{
  "num_hidden_layers": 9,
  "hidden_size": 256,
  "num_attention_heads": 8,
  "num_key_value_heads": 8,
  "head_dim": 32,
  "intermediate_size": 512,
  "vocab_size": 2048,
  "hidden_act": "tanh_gelu",
  "norm": "layernorm",
  "norm_place": "pre",
  "norm_eps": 1e-05,
  "positions": "learned",
  "qk_norm": false,
  "attn_scale": 0.177,
  "bias": "none",
  "tie_word_embeddings": false,
  "parallel_block": false,
  "init": "normal",
  "init_std_qkv": 0.0265,
  "init_std_o": 0.00625,
  "init_std_up": 0.0265,
  "init_std_down": 0.00442,
  "optimizer": "muon",
  "learning_rate": 0.00143,
  "beta1": 0.93,
  "weight_decay": 0.064,
  "lr_head": 0.00839,
  "warmup_steps": 200,
  "schedule": "wsd",
  "decay_fraction": 1.0,
  "decay_shape": "cos",
  "final_lr_fraction": 0.0,
  "batch_tokens": [16384, 32768, 49152],
  "max_seq_len": 768,
  "doc_mask": true,
  "train_tokens": 286600000,
  "max_steps": 9881,
  "dataset": "wikipedia_en"
}
Each number is 500 + 25 x the weight over the matrix's rms, rounded and kept within 0 to 999. Layers, rows and columns count from 0. Numbers have three digits each.

# layer 2 MLP down (transposed), 512x256, rms 0.0825, rows 215-225, columns 128-255
490504492478497530455515500494474485476492509524447528494510468522500504496514480492490467504563535491497521489445507507505473494511477479510511491492474522486526467457521528467455507566485516501478505480491481527510512530531489509497485539487501471479529515508464481489491527490493507495532493456491550498536523471504464495504525515521517494473499534477495463477462553485492521464507
486499481512509486474519490492518497483516531477506500475530471453517456533519467507514488504465477552475490461515492469529552505529481526512517512481506506497488497501494510526480515523466526501528514498487522564532483517441498507460465488519465511503461493497517471533467485551513474522538501490516502542509481541505501474527487529485472490488499494490503448487512547509454485511526
504471499550490538509508560474481464497518498507504482484497553489481503559518488530456498501531498482467475503514476504500481495508497504511470512505492517450504486518556512479524550532519496485504430470530467499506455487510539508490469540519469459512522508482472493509517445540496501460499480498498440556469491485502486492488507499543450514495512531536566511489507532522477505522485
452527458491510556471474440502529479474506565496469526500502516529503531492517547511521555513523559514523492483505491523526449473525471478467515512530467457512485520477536517517489490458481498465499506494513462499485476502496484474483495477535508516491420514490487500521518463519497490524522506464478518489518515516496485529500491477495463483480559524493493504486507512506496484504510
540507500488476498511528516508512531522489504504516522511519486491492496509506530507466445497490525527493494520483494515468518508493478512523514481523506475515517498517495492481514517496479485513506489500519502471506517498492507494513528514480502507495523480520517502459513504475486517484491505487507503487471501478516527480505506493484518484483476506493481502497468535469470497470518
492506531476493529498565496525477501524545484515502506466506519537490531502431478487510511526519489479494494456509509495495531518502533469475493540507473527513489442492495505485499492509535501485459476440527503477485483498466521502518483464460471534520530567479519498511478499475496518521502485504501500479489505466502492518500513500523460542546530435484511566518494463469466503497521
503504479499530499491469485506522493495483532509464520526463535485499524502480460466532487523482480486489496524482533514499478515516491535522544496503508510487521521522491471536505487508492473489497505513484551523507502484498510515506488535503514496452489517468495559540492491455501530490531516502515525480470494486490487512511513480499517496507476476492564552460526511524494515493512
512490527475495500506492520487493477520469499482499537510479479508513489500476506488493525498485517464461493500499512532495516544467474496493511504493522556510475528478508476516496509517514473486473507498532536532504532465475512520518530525495512494508503489497506495467486469502501484540511513501488478490557481514521497484473472464503516503523506475484486488531514527528475528497484
512516507493471486488493483478515463475547501500460512501526484486491491490478475528477513510525555523499517539542483496452491480521489458506522447511516486463528521520491454508555501483500518497504476524525476539489478493556459476498473450499496471495548492455510457493527554470493520474506505515492536503474500499527546505449510489492495507480462454478494482477535515485526589522534
525500518495489523535483527481547441497510488539499457503498518504504546502544480487482460548506496459492516522510537521478510465522525514462528528524495485516502466498560515482491496509516495505514504481517539479467522482498520510457504493525544471512522511496505484531506523564535484528520508460492509495498515500479534457455471529449519484475478498505453479511508469447507473491515
485533507534502538503447519485492492492496514491545506545503511507488493523483523514499564531514515509494506537504517478526494529489472527483528497533496504545525522494514478487476520508489473491523456515534526512485491492480513511467498492488464444505479503480489525471524474509524504469486502507478505505476497494510516464514458508514480461507493502486486453528445487455492503537504
# layer 2 MLP up, 512x256, rms 0.0901, rows 216-226, columns 128-255
498542482511476527513484463542514470468511532551510469525494567508486533492482538499508508515516476510493483496477540534478483506438464457516492498510480494525555511518518497484513501503488499485479534518564544491447497510490505505480508467514482436534494550514515473523461515474501572476503531501514484516510459461495489491504518531465465520495473470495498510540494501531482483461511
480506482497538481477527495504495467524482460491497527532476507501516501460480446492473521482480521469517482480505514485498435465513508511518479483496510528495521495507548489503513539516472473467525517509437499502494486499506517486487496488478480515474470516472500504525484519527583481480502482486531483543497489505547549515493485516513520506460497488510492509545525524512520457529499
434584495498519513494442509489484492548518547527485485467510517469521532496474529548502492480526529505569462503503463508516467526491493473496504484488483483482495528528536550522446473499476488484501492484548480465467489505454476503487501488455506504505454489506491482517469456486480527470539495453505543500515520502479477499474518508526466458459502513493476516535530551468489491503506
479487513497489494510519492511498505473469499498501459459490507527488522477509474484539531490476521529473514450506453542541498545483494485484489501469517479514511488498504485512473481485479492529476454510533542529515461506523507540544476496488513505478511506474529485534480531478512539522482490532467483499513467495457538497486487513470477497485468513461461498556520500521530547490482
495462507488492468535494485493478501495506489521510503477480473510566464531533444526501508520504472482510503503488503503508474510490504498461490535530519485519496509466500519493483487519533477499516545440500505504469490525436507499508480492477510501455494517476504501482508523491520518507526483471485510507487475474484499504480501537490447483517544516479498559507492471446498483471474
476443480475532484499510510491497476454534466493515517513518548572512485530508500479513536538506458495487488493488509523495492531494495529494487476528513523464489467508479486537520521478518505496497517526526522451490474439498511482494515521529511493505505492466499489533480471509509525494459479493479488504481512492484523495455531489519498498489491472494436515518525515488489501477490
450491497476477497529521529459513508505524509456488527531511503483498466514476475484510519480496545488509451522502478529476509514495512479474486471474517508526520512499527490472534514533548480494501495509519502512477475487495513522501518497494502462538462501496532500499486498515517506499540507485519491494481501514464469493515502516516529529473501482458493476472507502498506479497491
493498538509478502494477469487528517480496508521518448496517489482446477529490509518524492442553507483507527521537519521525452539513459452497472485497498528497529481523515495500518510481514507493480539501501479556471516477524532505508463485480516517520534502491535506476490501517496536448512488523551513506508553484555479489511484494494510532549465496428515492518504496458497574531515
510551498507499536563527483559504517481572501498498486522477524525451496537504484507509499479528496493521521514446507523528515495519506476508528506465506508535505541531464532512547523491490521491451484449476542481518470528473523533527494547482463521500501517501510519529524571501516495491525465451514545463471528503456450487534477502521470473482409499512470511484501518495497524490526
499479488482503525497532557457563520510508516512525492510533542539438554470503507517522469539536505498477490498507492484470511499474488527513499486516520489513521489487513500516472510531503479522540524539498470493488554529505470516479494483502510502500549509461457530526489480495509518477505468498522484501534470513539495509484501509483518519508505482479502422453497482479524501484475
519531494475476516493427513491530498510511534545472456497496470518516480515494501526448474507475469474491563510496478454452542529460567454509472506471522436504554543514488462484547503509483483495453520509456504546495488535471475526538496481502462501499507510495493523502484508476512485478452484529519527534479497459477482491517510484513513436494500478482542471480524488481527525523491